{
  "num_hidden_layers": 20,
  "norm_place": "pre",
  "init": "uniform",
  "max_seq_len": 2048
}
Each number is 128 + 24 x the weight over its row's rms, rounded and kept within 0 to 255. Layers, rows and columns count from 0. The size above them is the row's rms in percent of the matrix's.

# layer 12 attention output (transposed), 384x384, rms 0.0438, rows 204-255, columns 192-255
size [ 93  98  88  93  90  87  98  92  91  96  90  99  85  89  93  95  99  95  90  95  99  91  93 100  93 105 101  96  91  92  99  85  82  89  93  92 105 100  88  88  94  94  93  94  91  95 101  99  94 102  89  90]
[[120 114 164 133  98 159 106 125 136  74 135 155 156 115 141 140 180 141 143 123 114 146 127 165 161 136 128 120 135 158 151 140 165 115 102 124 127 132 100 137 119 129 132 125  87 139 166 153 145 130 182 110 112  94 147 124 114 100 122 134 144 105  96 167]
 [124  84 100 166 114 131 131 151 112 164 122 137 102 121  89 110 118 151 124 155 129  84 139 116  96 169 119 105 148 111 144 183  99 120 167 158 133 142 130 143 159 114 159 154 156 125 138 127 138 103  96 166 121 151 116 156 103 152 136  77 147 167 122 142]
 [153 104 108 133 119 161 100 149 100 104 109 124 105 133 109 160 114 145 116 145 138 113 124 120 114 138 131 156 149 133 121 128 131 131 123 119 158 156 165 124 140  71 110 160 120 118 127 129 108 118  88 114  91  75 137 127  94 106 149 145 109 120  60 186]
 [108 128 146 145 134 141 151 138 151 144 119 130 150 157 117 158 111 106 122 155 134 144 108 110  90  81 118  83 128 176 132 115 181  86 138 144 109 118 120  93 133 184 114 135  99 106 120 157 148 129 124 138 162 113 139 113 143 105 113 148 150  62 125 150]
 [165 113 110 113 123 121 133 104  93 145 118 116 136 120 109 103 116 148 120 127 126 167  93 116 130 121 102 138 126 132  99 147 103 165 151 185 143 138 157 136 126  87 117 105 168 138 133 101 117 110 128 103 131 174 147 131 142 156 111 131 104 149 109 153]
 [118 151 151  79 160  87 136 144 137 161 131 104 147 128 123 147  85  98  86  94 166 108 132 107 156 145 112 106 116 142 124 125 111 134 177 124 163  86  88 122 145 144 154 164 159  85 107 133 135 169 171 161 140 132 131 153 110 111 123 146 113 141 161 131]
 [158 120 103 116 103 143 109 127 116 124  89 120 124 122 141 125 160  65 121 118 125 139 134  78 135 117 142 135 129 161 133 114 126 110 125 108 153 127 105 120 166 144 140 144 167  97 113 126 133 129 143 136 147 133 122 113 137 131 131 147 128 107 105 165]
 [114 169 154 151  90 104 159 113 128  94 129 143 181 108 150 143 164 140  91 134 161  53 127 119 124 133 125 149 121 105  78 149 154 131 132 156 115 126 106 113 135 141 129 155 129 134 165 150 102  71 132 147 151 117  93 174  89 115  97 121 135 157 111 125]
 [123 107  97 147 116 105 104 154 130 138 129 143 125 131 103 130 104 108 115 152 129 129 115 102  79 145 146 141 159 141 119 135 123 112 143 122 111 111 124 125 130 122 125 111 150 113 151 143 106  99 129 153 102 155 162 111  87 167  97  92 112  88  84 118]
 [124 100 142 129  88 150 136  98 153 136 121 129 159 133 115 113 134 164 136 141 139 142 105  94 118 122 186 141  90 122 124 137 122  93 146 155 123 122 115 117 160 169 118 150 138 138 156  80 122 108 135 113 141 128 154 103 125 133 163 135 142 132 116 139]
 [111 101 147  83 123 139  95 122 120 112 113 121 144 155 132 118 138  94  82 109 127 150 112 135 131 145 167 138 129 146 127 140 130  83 134 114  82 134 150 133 153 151 152 119 141 131 119 140 169 148 127 169 114 134 162 147 124 101 126 137  96 139 158 100]
 [148  87 127 151 160 138 118 172 100 176 111 119 153 142 122  96 132 120 110 122 123 131 129 126 131 136 115  78 105 120 140 171 120 145 157 150 155 122 108 106 181 126 145 103 162 105 122 156 140 133 143 160 118 163  98 166 132 177 135 103 123 159 123 116]
 [127  92  95 127 125 141 111 117 103  81 116 147 139 193  93 116 138 149 134 134 173 140 148 129 112 141 136 131 126 129 134 119 136  91 108 121 139 145 103 120 120 114 129  83 109 124 118 124 149 110 114 167 167 167 112 100  84 130 139  84 153  58 102 130]
 [120 135 115 111 159 141 162 127 140 154 105 111 109  90 158 140 108 124 104 127 125 129 109 117  94  88 110 123  86 110 113 132 171 133 144 117 100 100 126 134 127  95 129 115 161 147 137 138 103 108 103 155 110 134 136 132 151 110  63 127 137 121 147 111]
 [119 135 153 101 156 157 149 107 137 105 140 130 193 119 162 125 204 145 137 108  97 145  89 144 144  91 161 117  99  90 128 110 107 180 158 133 111 112  89 121 147 166  94 146 109 145 123 115 134 182 139 109 140 141 119 110 165 219 106 177 122 139 148 113]
 [141  97 151 118 126 146 125 148 119 172 129 110 111 148 132  86 126 151 188 131 125 159 140 142 143  77 124 128 123  83 147 131  92 197 145 133 128 182 131 131 122 138 133 102 138 143 127 133 159 124 127 143 109 151 147  80 150 136 101 138  80 142 127 116]
 [153 127 124 149 122 156 133 110 108 138 157  92 135 141 149 119  99 111 150 108 130 182  80 112 161 107 112  89 111 127 170 137 106 177 164 153 164 157 109 130 117 131 114 115 155 123 119 121 173 137 146 118 147 128 110 140 153 180 109 141  96 138 110  91]
 [108 161 135 161 103 128  98 132 104  75 185 113  94 123 128 135  96  97 143 126 121 121 161 186 119 125 150 122 158 125 114 121 139 124 119 156 112 127 132 138 150 140 134  85  96 151 140 126  89 130 124 109 130 100 153 144 111  95 204 124 106 126 148 129]
 [142 142 185 124  69 167 141  99 119 125 128 154 125 153 166 131 126 167 136 116  96 175 125 118 173  96 164 129 163 106 149  81  98 125  94 141 120 142 137 172 129 162  98 128 124 149 108 111 147 105 125  72 128  87  76 126 164  83  85 172 140 101 122 189]
 [103 148 120 118 148  36  82 119 144 145 135 111  96 157 145 133 109 137 122 114 141  84 123  84 111 144 134 144 136 111 111 149 141 158 139  86 109 105 117 140 134 136 158 117 126 149  74 172 124 133 137 112 102 116 118  83 162 144 145 137 126 149 126 117]
 [170 113 125 138 153 112 130 107 150 128  88 124 113 140 105 108 114 121 112  82 142 108 105 104 124 128 112 111 127 117 119 101 106 125 140 103 103 143 125 151 114 104 147 122 132 121  98 113 146 146 109 115 157 131 108 135 161 146  70 118 169 115 161 133]
 [147 140 145 116 109 108 146 122 155 132 134 150 135 131 123 125  71 167 104 191 152 134 115 125  74 129 156 176 145 117 155  88 116 124 146 148 133 139 116 148 103  96 120 148 161 134 140 130 121 105 123 103 160 119 122 101 109  90 104 132  74 154 136 148]
 [101 117 114 142 158 100 100 119 152 105 135 118 100 152 145 118 113  90 103 165  88 125 122 115 131 141 100 162 127 150 123 175 130  98  99 136 132 112 139 148 143 118 159  68 157 120 145 156  77  83  93 181 145 171 108 147 108 171 109  48 107 114  81 105]
 [137 126 133 114 151 156 129 129 106  74 105  96 105 142 108 129 169  93 105 120 106 166 118 125 166 129 163  84 124 175 140 144 156 129 127 143 125 151 130 166 125 173 126 122 131  86 109 107 132  95 124 114 134 103 128 109  89 154 163 159 165 145  81 148]
 [115 122 143  79 134 166 156 106 133  87  95 151 117 121 127  72 134 113 133 153  79 131 126 136 137 134 174 107  79 121 125 122 116  90 120  78 118 123 113  98 159 100 156 126 124 136 165 150 125 136  95 156  99 136 114 160 110  88 130  98 108 173 167 141]
 [140 151 132 120  86  58 141 132 113 124 121 142 157 125  88 143  64 118 123 100 102 114 151 143 133 143 129 135 121  67 117  95 110 178 158 140 150 131  97 194 119 113 156 131 101 128  78 164 135 131 160 140 132 108 121 129 140 127 144 141 133 157 157 154]
 [140 129 114  89 161 102 157  96 118 111  76 122 141 114 124 155 158 114 113 137  86 129 132 109 156 152 165 151 124 171 123 144 125 120 145 106 141  88 145 140 129 166 139 156 152  92 124 142 114 143 106 121 138 150 127 100 138 124  91 122 138 158 145 142]
 [144 151 115 111 126 151  69 145 121 108 124 142 117 108 121 134 125 138 117 109 102 104 162 131 124 162 134 124 146  95 126 154 125 158  82 108 104 140 147 138 126 106 141 132 131 150 124 167 118 104 134 160 110  91 126 123 101  77 160 135 162 200 105 103]
 [130 108 155 135 134 115 178 106 149 128  92 113 106 126  94 121 122 139 139 126 117 140 148 111 109 120 150 147 153 118 131 134 105 148 135  98 134 118 106 143 100 168 120 175 128 153  84 122 133 122 105 130 130 118 140  86  91 120 157 164 135 120 130 172]
 [ 96 103 107 120 152 106 125 112 112  70 141 125 128 156 140  85 128 163  95 132 134 105  84 102 113 160 162 166 105 125 103 109 151 121 125 137 118 123 139 155 157 125 146 122 138 162 131 121 148  98 101 132 131 159 101 104 118 177 102 132  95 165 133  97]
 [ 76 114 110 132 165 120 156 130  97 126 146 117 126 154  87 118 110  96 127  97 119 170 105 127 190 150 127  77  87 154 167 126 167 126 119 152 107 160 157 143 116 141 167 111 144  88  80 130 144 154 144 144 143 164 105 127 152 194 131 134 158 148 152  93]
 [126 121 126  88 136 130 138 119 159 136 126 142 160 112 115 129 157 103  98 117 129 126 128  90  88 118 157 107 145 115 109 125 141 173 129 163 109 123 142 124 130 122 108 125 140 144 163 152 100 145 123 100 115  96 116 141 120 156 127 167 157 108 126 122]
 [141 106 104 124 140 130 168 131 132 116 131 102  97 163 106  81 112 147 147  93 116 127  65 121 109 124 111 117 153 140 158  94 144 152 127 118 141 172 123 123 106 106 159 154 119 104  97 142 134 128 143  91 106 100 119 102 100 152 179 102 131 174  98 173]
 [157 132 142 117 138 117 137 157 116 163  97 121 114  99 108 133 152  98 130 103 131 151 127  95 129 117 151 133 119 146 156 157 140 154 120 104 126 129 129 100 115 137 139 161 167  98 105 163 157 140 113 141 131 161 136 113 109 106 143 119 137 138 142 113]
 [138 121 131 144 132 151 117  97 128  97  97 126 125 161  91 100 159 120 143 102 112 123 149 128  91 136 130 105 124  96  94 102 158 122 145 145 105 165 147 168 149  98 121 101 143 167 101 127 114  96  90 129 195 119 110 126  91 122 162 123  90 122 183 148]
 [ 95 153 109 141 157 121 148 148 134 116 107 132 111 174 105 113 144 113 119 155 162 104 163  97 145 135 113 107 111 127 113 135 148 164 107 136 115 182 139 123 151 133 163 135 138  85 107 158 125 114 122 192 168 150  95 148  93 129 117 134 170 117 115 152]
 [120 162  95 149  79 158 156 130 143 117 113 149 155 117 134 180 145 156 137 146  82 148 107 108 110  97 131 115 146  86 125 146 113 123 172 132 120 118 122 114  90  92 125 117 113 150 158 136 128 105 138 128  61 126 175  79 159 144  87  99 129 175 135 128]
 [149 111  95 105 141 107  89 102 139 180 109 112 117 138 146 155  91 132 130 128 166 157  98  90 146  99 158 123 163  97 112 102 114 147 142 117 157 147 156 136 109 135  73  78 123 125 120  97 161 126 122 126 120 122 178 106 140 137 122 138 155  73 156 126]
 [132 176  58 152 128 113  85 168 136 112 170 121 106 152 100 118 165 153 134 125 131 144 129 114 125 113 108 143 148 101  95 122 128 133 121 117 150 134  82  99 149  99 116 135 161 123 120 118 109  90 134 127 114 161 111 124 111 155 146 145 109 171  88 143]
 [ 90 142 137 168 104 134 149 121 124 175 120  81 150 100  86 109 124  95 115 123 100  99 150 161 138 139 113 119 111 132 106 169 108 145 152 138 124 138 150  87 112 115 137 139 135 144 144 141 117 135  98 146  84 175 121 143 116 149 115 153 136 143 106  99]
 [135  89 101  84 158 131 112 149 115 142 136 121  98 141  99 137 121 128 108 119 119 106 128 134 113 152 129 131 118  97 118  96  76 148 121  82 117 128 143 118 138 143 110 135 125 124 148 127 126 108 136 169  95 127 148 128 112 133 154 122 114 149 137 107]
 [128 149  81 169 104 122 130  98 151 148 110 134 103 118 133 141 164 112 133 162 114 129 143 123  96 140 120 178 174 150 156 179 129 158 151 132 123 142 129  93 112 139 126 140 160 107 122 118 105 103  87 109 174 137 144 115 106 133 110 135 154 129 124 140]
 [180  95 134  97 118 113 130 101 106 141 124 125 140 151 166 122  84 143 116 120 135 171  88 114 123 167 149 145 146 121 146  97  83 121 129 148 139 117  76 118 150 194 149 140 125 118 135 140 159 116 145 104 158  90 108  97 171 129 161 119 121 163 141 135]
 [133 126 156 117 127  94 134  75 158 167 144 132 157 114 113 126  98 108 140 122 104 155 119 106 129 101 137 155 148 108 123 119 113 130 117 112 152 165 111 134 113 117 130 132 155 126 149 150 134 114 130  93 107 124 119 138 123 115  64 147 105 144 121 171]
 [113 167 138 144 131 114 178 132  81 114 100 134  89 122 110 128 140  92 115 147 162  91 154 138 151 144 115 149 146 127 121 102 128 105 117 125 129 111 114 125 129 109 143 137 110 126 112 151 109 158 138 107 113 112 115 117 131 109 122  94 138 146 133 182]
 [109 100 100 110 143 148 138 104 108 156 123 102 155 189 137 119 149 139 133 138 174 152 134  97 104 120 137 111  98 130 131 152 138 149 168 103 183 161 124  99 163 114 130 147 161 143 161 105 179 103 135 124 148 154 154 114 149 119 152 156 122 200 143 103]
 [159 166 148 130 109 155 104 135 109 122 111 104 136 158 155 115 109 123 105 117 110 163 129 120 125 120 129 110 124 134 136 138 103  79 130 137 162  71  91 135 141 115 135 125 113 125 172 117 119 117 108 110 116 133 170 137 123 156 135 124  71 181 110 137]
 [125 138 166 143 137 153 147 135 115 106 151 147 207  94 137 119 119 146  73 126 120 129 123 137 134 112 155 141 111 111 148 135 111  99 147 143 139 167 177 125 113 109  97 157 169 146 164 103 145 106 102 149 141 115 125 162 114 134  61 140  90 133 121  93]
 [103 115 146 161 124 169 135 122  83 131 132 152 180 110 148 120 166 121 121 110 108 144 149 131 178 129 137 107 103 151 148 154 141 157 124 153 129 168 139 107 140 159 151 150 132  92 111  88 150 165 150 119 205 106 124 169 164 127 149 160 153 127 150 114]
 [128 120 157 139 150 119 118 115 137 115 142  96  97 140 101  93 126 104 116 122 147 138 106 155 130 166 159 161 135 167 121 113 140  75  89 138 137 159 125  82 133 156 126 128 158  89 119 136  81 112 117  92 157 129 148 145 106 166 149 113 162 148 102 139]
 [147 138 125 183 114 134 158 115  83 106 117 127 114 175 145 109 128 147 157  95 134 169 116 130 159 126 137 132 138 100 184 108 137 156 142 139 128 173 114  95 129  99 140 140  95 106 168 141 146 109 132 157 138  96  94 102 144 165 111 108 123 141 118  83]
 [131 130 101 148  85 106 144 100 130 141 137 133 104 137 149 119  88 132 153 164 110 156 124 121 124 147 145 145 145 161 119 152 132 133 150 117 162 156 140 100 130 115 210 159 146 108 144 145 153 125 111 140 131 163 152 119 137 145 132 121  67 187 156 128]]
# layer 12 attention value, 384x384, rms 0.0487, rows 205-255, columns 192-255
size [ 98  92  93  90  93  96  92  96  98  91  98  91  89  97  95  98  97  91  95  98  93  96 100  95 103  99  97  91  92 100  91  89  94  95  96 104  97  90  91  94  95  93  95  94  96 103  99  96 101  95  91]
[[144 161 108 166 145 132 133 130  77 156 151 135 126 113 151  99 131 136 147  84 107 129 127 102 122 139 148 119 132 121  82 119 174 109  72 135 141  96 125 107 153 139 144 182 135 138 105 143 137 113 138 130 122 147 147 116 116 164 104 113 140 147 139 122]
 [173 130 123 120  87 125 148 143 116 121  96 130 110 101 170 142 118 123 138  90 116 155 105 156  92 144 182 135  85 147 126 131 150 125 109 139  96 103  93 123 145 126 105 118 112 152 126 118 109 157  85 116 147 112 162 116 132  99 109 147 153 149 146 126]
 [125  95  80 148 149 146 112 161 141 109 131 132 141 126 122 110 121 163 126  77 114  85 134 150 125 127 138 118 162 136 159 143 142 142 145 128 125 130 107 152 114 120 110 145 109 144 142 156 121 136 124 116 107 154 128 138 191 138 117 152 112 119 145 151]
 [142 228 121 146 149 112 119  74  89 162 153 135 133 130 141 145  90 116 116 133 136  93 180 102 136 121 125 103 101 103 106 121 160 107 146 140 158 123 108 127 134 150 118 120 150 125 121 133 159 158 125 150 117 134 147 132 127 112 123 118 195 129 149 122]
 [164 108 185 129 123 172 158 129 143  83 155 143 146 138  80 128 118 103 139 128  86 125 143 122  78 142  74 139 127 113 114  70 104 115 101 123 133 118 123 106 118 166 127 121  69 125 140  67 161  97 136  82 105  93 102 166  87 127 108 104 117 145  89 159]
 [170 164  58 120 139 128 120 167 166 103 136 114 145 108 168 133 136 146 122 145  97 164 128 108 107 135  39 143 134 159 142 116 146 106 132 130 140 123 167 141 138  96 117 144 151 130 140  97  93  92 103  82 136 123 132 135 119 124  82 101 143 110 121 110]
 [138 110 126 129 112 129 135 126 107 104 127 106 137 146  76  89 128  80 111  63  81 104 112 135 134 107 172 113 110 116 137 104 145 148  76 130 109 106 126 115 124 149 123 142 167 121 128 156 144 164 136 132 136 119 127 151 118 125 125 114  81 116 132 131]
 [117 142 125 109 135 126 121 113 107 160 145 143 160 100 133  99 137 174 141  86 135  97 105 136 156 121  91 148  89 141 148 136 174 114 110 127 113 120 164 168 173 139 145 139 121 176 108 166 114 149 106 132 109 153 148 109 122 135  97 172  98  99 152 118]
 [110 104 167 101 148 107 140 138 106 139 167 150 124 157 105 154 145 110 122  78 109 124 138 100 116 151 152 122 172 118  79 139 102 131 155 127 101 172 135 110 112 103 142 144  65 127  94 132 132 111 108  97  99 107 119 111  98  79 125 109 143  94 121 115]
 [120 140 113 118 195 125 124 127 137  97 141 173 127 132 150 120 129  91 171 129 117 139 148 118 118 128  88 147 129  99 141 153 183 106 109 113 156 145 131 132 130 128 109 117 112 132 117 158 164 142 115 133 134 122  94 138 113 110 110 105 144 123 107 110]
 [123 193 119 107 180 158 109 141 125 115 161 129 147 146 160 138 132  98 160 147 126 137 177  90 132 111  86 156 137 145 143 112 149 123 154 187 176 118 117 122  84 164 163 108 110 155 131 135 125 141 153 158 133 117 143 150 107 114 127 163 169 135 120 120]
 [125 159 135 134 128 130 180 106 144 127 159 108 128 151 124 110 131 151 109  90 124 109 151 136 152 140  98 117 124 165 109  89 149 116 130 125  86  93 169 110 156 118 147 161 145 111 132 100 125 152 134 127 115 139 157 112 105 140 123 143 149 164 146 124]
 [112 157 152 146  91 161 101 104 115 124 117 133 132 166 119 118 159 133 118 147 102 111 156 144 134 139 105 105 156 125 152 133  88 115 152 117 157 107 155 103 124 129 133  99 112 115 150 131 145 162 122 160 113 122 105 165 151 141 166 179 114 100 106 161]
 [109 118 103 118 138 122  77 149 196  86 119 153 123 118 152 161 119 115 107 142 141 133 167  90 156 131  98 123 108 158 141 167 137 137 157 139 101 132 156 154  73 107 113 123  75 132 112 114 120 147 155  92 127 116 140 151 125 129 113 159 141 145 120 117]
 [ 95 195 137 155 165 119  99  60 112 134 147 140  97 129  79 169 147 145 119 122 161 132 130 129 154  96 141 123  94 153  83 133 122 136 135 123  96 111 120 155 122 109 103  86 185 117 119 117 116  87 139 136 126 108  90 139 137 153 107 150 105 123 152  88]
 [128 192  77 126 125 110 167 101 113 145 152 144 131  97 125 137 138 126 115 179 116 142 146 108 118 156 119 122 133 131 163 123 145 154 133 141 160 109 125 133  90 108 115 102 135 123 119 139 135 112 132 118 141 111 124 178 151 127 154 119 167 128 170 108]
 [129 130 147 153 116 118 141 111 104 153 135 154 181 161 105 116 133 105 138  76 125 144  36 101 112 147 123 111 103 151 131 107  77 182  89 134 175 113  90 114 115 170 112 144  65 109 148 116 151 118 144  91 148 122 135 100 103 146 124 122  67 149 118 139]
 [158 177  96 107  95  99 161 105 150  99 108 118 151 126  59 124 129 100 126 126  97 141 124 154 101 104 125 100  92  97 135 147  77 144 133 104 114 152 107 149  96 114  99  92 150  81 139 146 123 129 165 148 160 146 104 132 123 115 166 120 130 112 121  77]
 [169 127 117 105 163 143 145 149 143 103 122 184 189 153 131 103 111 148 137 126 119 130 140 148 107 126 148 123 126 138 116 127  93 170  83 104 148 191 138 153 146 140 145 129 128 138 149  85 156 108 113 133 146 109 156 125 116 117 100 133 139 160 125 132]
 [139 130 173 137 107 120 169 165 154 126 122 129 112 113 136 129 103 124 135 140 149 150 149 158 150 190 122 130 178 164 164 123 143 143 140 119 131 138 144  85  92 134 149 130 125 133 156 157 150 107 149 179 153 156 191 107 141 156 164 133 102 193 110 170]
 [137  76 120 142 123 159 138 124 110 120 156 110 127 120  87  77 127 144 151  85 130  84  93 131 141 122 165  94 152 146  73 162 110 140 151 144 103 153 108 139 100 152  97  91 144 105 105 115 120 123 107  96 149 110 152 134 169 133 143 104 158 106 131 137]
 [155 158 136  92 122 125 120 113 103 168 116 137 156 147 123 109 108 112 133  77 167 143 145 207  79 149 162 146  80 151 108 135 137 120  80 159 127 126 168 136 128 149 147 122 111 156 146 127 136 141 114  96 125 143  97  92 114  73 110 161  98 103 166 142]
 [128 125  82 122 103 129 161 123  86 149 137 140 173 124 144 170  91 116 132 142  98 167 155 118 100  78 130 170 138 105 111 104  95 135 114 116 158  87 147  84 103 111 112 140  89 178 132 117 137 136 131  84  99 131 125 126 164 145 121 108 127 171 120 105]
 [137 113 138 109 140 121 118 128 142  95 155 102 159 136 134 150 155  71 157 128 150 119 127 112 127 103 116 160 122 120 113 128 100 107 139 152  98 140 188 133  93 135 173 146 103 148 122 154 142  91 130 144 115  86  92 162  98 143 171 102 121  71 148  89]
 [117  85 146 116 141 143 140 128 104 112 166  99 128 124  89 104 131 113  97 106 122 101 124  97  99 117 137 125 136 109 110 100 121 129 110  95 183 141 121 109 114 157 110 102 131 121  90  88 128 124 131 107 158 121 168 115 113 116 118 116 132 154 123  93]
 [166 126 153  97  84 149 127 176 152 111 149 143 156 131 143 144 115 130 117 110 128 162 167 136 154 134 120  84 129 130 119  91 143 155 170 100 117 131 124 139 140 118 121 163 127 138 132  95 147  78 168 124 119 132 159 148 127 124 170 137 118 119 141  92]
 [132  78  86 133 129 140 146 144 119 100  97 112 176 136 155  64 116 101  96 104 109 135 111 166 130 101 113 124 112 153 116 173 157  49  84 131 164 112 101 117 181 136  95 143 109 131 114 127 134 161 120 159 122 143 113 119 126 164 134  75 110 127 101 110]
 [103 115 108 117 127 136 102 174 125 195 156 115 169 140 112 161 123 151 133 105 111 118 130 134 135  90 115 120 120 138  90 148 106 151 139 102  92 150 173 141 129 136 102 145  80 149 125 107 105 152 120 126 124 114 174  82 165 164 157 131  98 134 161 124]
 [118 133 152 126 114 113 112 113 103 133 155 109 186 138 117 136 117 155 141  86 104 126 140 149 130 143 160  75 112  97 147 192 127 122  96 112 139 165 158 110 109 107 153 161 107 154 126 117 148 128 123 103 106  89 147 135 108  90 143 126 158 120 150  83]
 [164 158 113 125 109 146  95 118 117 130 111  90 149 151 179 149 121 146 117 183 180 170 131 130 113 140 138 114 132 102 103 136 109 134 159 133 154 111 143 132 128 113 134 117 144 189 153 155 120 120 101 122 137 119 135  84 168 123  92 143 146 143 160 136]
 [103  90 124 133 117 144 145 141 144 137 110 157 177 139 105 172 130 121 126  94  82 124 145 175 123 129 111 106 127 135 138 121 157  94 153 138 106 104 120  95 143 145 110  94 128 142 119 131 109 135 139 133 134 153 122 125  91 132 127 151  90 144 130 126]
 [160 138 161  98 125 138 156 143  96 121 107 121 144 134  97 158 127 131 125 183 142 147 132 169 162 135 150 128 173 154  91 138 119 156 151 141 171  97 109 103 143 131 135 119 154 160 151 123 138 138 126 159 153 105 139 128 178 109 147 110 136 138 147 143]
 [125 134  71 129  94 177  68 110 150 135 138 128 108 112 156 137 126 132  95 131 125 157 131 135 151 139  65 115 132 143  94 106 141  82 147 123 116 111 141 108 172 126 147 109 161 181 155 102 123  64 118 121 144 131 132 136 141 138  82 152 146 126 116 152]
 [136 139 120 130 135  98 100 158 131 191 128  90 109 136 110 164 154 130 116  77 139 110 134 121 138 136 105 158 142 153 114 129 194 169 127 142 173 127 123 108 126 156 115 149  98 149 146 120 117 121 137 122 130 129 141 105 150 129  81 110 100 105  96 112]
 [153 130 112 122 103 125 103 100 125 134 119 130 139 139 118  68 102 110 113 122 139 151 117 161 123  83 148 181 113 170 102 137 122 107  86 146 158  68 199  99 140 117 163 118 145 159 108  96 120 128 137 134 115 107 108 153 135 130  79 144 128 135 126 131]
 [146 101 169 127 104 115 115 117 112 108 128 117 149 151 126 119 167 133 115  91 157 107 147 137 131 145 147 127  89 115 147 117 158 122 123 147 124 113 125 146 159 158 113 123 149 130 141 163 175 111 169 159 173 144 123 122 144 164 138 168 107 156 105 125]
 [153 117 132  87 132 131 133 132 121 172 159 118 144 117 158 113 129 187 115 100 103 104 115 145 143 152  87 123 102 201 149 157 177 125 195 127 131 140 145 139 171 115 108 167 145 111 134 132 126  95 114 154 124 149  91 154 100 150 122 115  99 142 106 101]
 [134 147 121 106 127 164 118  66 103 103 140 132 166 122  88 161 160 136 140 114 108 144  88 137 144 142 155 104 110 139  90 126 120 135  96 158 132  86 103  98 167 119 127 125 119 119 123  85 108 136 126  66 150 127 119 122  93 142  99 110 119 141 135 120]
 [111 131 151 144 129 143  88  92 124 109 132 124 147 143 133 138 145 159 104 141 140 142 141  78 129 122 152 158 124  92 127 135 167  90 163 129 104  92 111 109 163 111 131  91 148 133 114 138 116 152 178 159 133 123 120  94  88 131 126 160 155 155 126 135]
 [103 138 160 130 159 155 137 133 171 126 166 148 161  97 107 150 144 116 128 118 162 108 141 116 165 138 113 126 142 110 129 166 100  89 118 144 141 129 126 162 144 117 153 146 100 114 140 123 157 193  91 145 148  95 110 179 119 122 146 112 101 108 105 125]
 [141 116  72 108 111 141 114  99 163 144  86 111 212 148 107  86 138 147 104  72 106 139 153 139 138 123 110 111 103 145  94 107 180 116 147 132 101  75 160 127 195 127  94 103 111 128 130  94  93 114 107 135 121 158 189 118 142 106 121 161 161 134 102 143]
 [124 104 153  78 131 155 103 153 141 121 142 122 141 144  97 138 146 111 137 128 130  98 107 118 132 156 134  87 104 146 110 162 133 117 151 128 150 156 137 145  94 127 116 189 104 104 112 117 161 114 158 108 110 115 127 167 156 119 147 118 174 144 110  74]
 [152 145 100  83 103 151 104 173 113 131 123 165 152  99  76 142 134 133  99  73 121 126 174 151 103 121 139 154 102 112 152 129 138 143 126 114 111 152 149 161 135 159  91  79 112 125  98 102  93 148 106 139 120 123 117 100 148 112 147 147 117 127 128 165]
 [160 100 175 131 111 144 134 149 153 150 138 115 126 102  92 125 141  88 174 115 142 114 134 138 113 123 196 157 109  84 113  93 134 164 116 114 116 175 154 124  98 147 140 174 155 141 153 160 123 140 156  97 165 101 112 103 125 140  83 136 127 147 102 107]
 [125 117 117 110 168 163  56 116 122  85 107  98 156 144 138 134 148 110 107 115  84 109 145  96 117 116 109 128 159 129 126 141 124  88 137 133 130  96 103  90 172 124 176 114 130 101 106  96 113 111 113 126 152  83  98 175 159 155 117 105 185 111 116 119]
 [ 87 122 217 128  84 141 137 132  84 120 122  78  99 133 131 169 112  99 139 116  95 119  98 145  98 143 142  78 145 133 156 123 103 144 148 150 133 124 107  96 116 150 158 138 116 154 109 147 166  99 161 117  96 115 105 139 140 157 195 102 123 125 113 102]
 [109 123 124 134 120  93  95 136 122 130 153  99  89 129 146  89 122  96 144 102 128  80 146 116 140 137  96 131 110 109 143 151 142 126 123 174 102 104 121 152 114 133 149  87 142 115 118 129 125 130 122 144 105 131 100 174 103 124 120 146 117 103 117 114]
 [132 111  96 147 103  94 105 114 162 143 133 103  91 119 122 133 116 104 115 150 120 152  71 102 117 113 114 106 125 122 125 120 118 120 168 152 137 131  71 109  97 139  83 113 145 132 130 121  91  81 159 137 112 137  94 177 114 128 128 125 134 132 104 118]
 [118 133 141 113 147 171 111 118 143 124 128 147 162 126 134 169 107 101 112 154 152 133 110 105 133  88 159 109 154 107  95 134  81 160 151 107 155 120 127 114 110 135 183 128 105 141 165 104 126 110 103 107  95 115 153 107 132 146 139 122 160 128 144 173]
 [175 125 129 119 122 139 114  98 133 156 154  90 126 123 142  97 125 136 134 135 124 113 125 125 116 148 175 124 111 139 135 159 166 123 108 155 147  81 104 182 125 159 137 124 137 173 113 124 162 108 123 116 159 119 153 158 149 106 146 136 108 132 144  98]
 [127 139 127 139 144 125 123 107  83 137 115 110 140 134 119 147 133  99 149  89 153 133 128 117 140 132 155 134 115 114 122 136 156 148 124 118  83 138  98 156 162 125 117 104 147 164  94 122 174  77 148 101  85  98 147 163 148 122 153 129 154 109 127  75]]
# layer 12 attention query, 384x384, rms 0.0458, rows 256, columns 192-255
size [ 64]
[[115 165  82 144 161 124 148 152 148 159 121 114 132 117 116 114  87 145 160 112 153 118 122 119 137 124  86 111 124  74 107 125  69 153 102 119 113 126 158 100 167 127 100 150 142 158 115 165 161 153 157 120 105 189 137 181  76  93 101  90 139 138 137 103]]
# layer 12 attention key, 384x384, rms 0.045, rows 256, columns 192-255
size [166]
[[153 129 124 106 102 165  88 111 119 143  96 140 141 200 145 149 145 135  99 149 197 151 128 138 105 117 138 116  99 154 138  91 128 119 112 171 149 113 131 152 122 175 113 115  90 155 191  90 100 103 134  98 189 119 119 103 135 127 141 152 153 134 153 153]]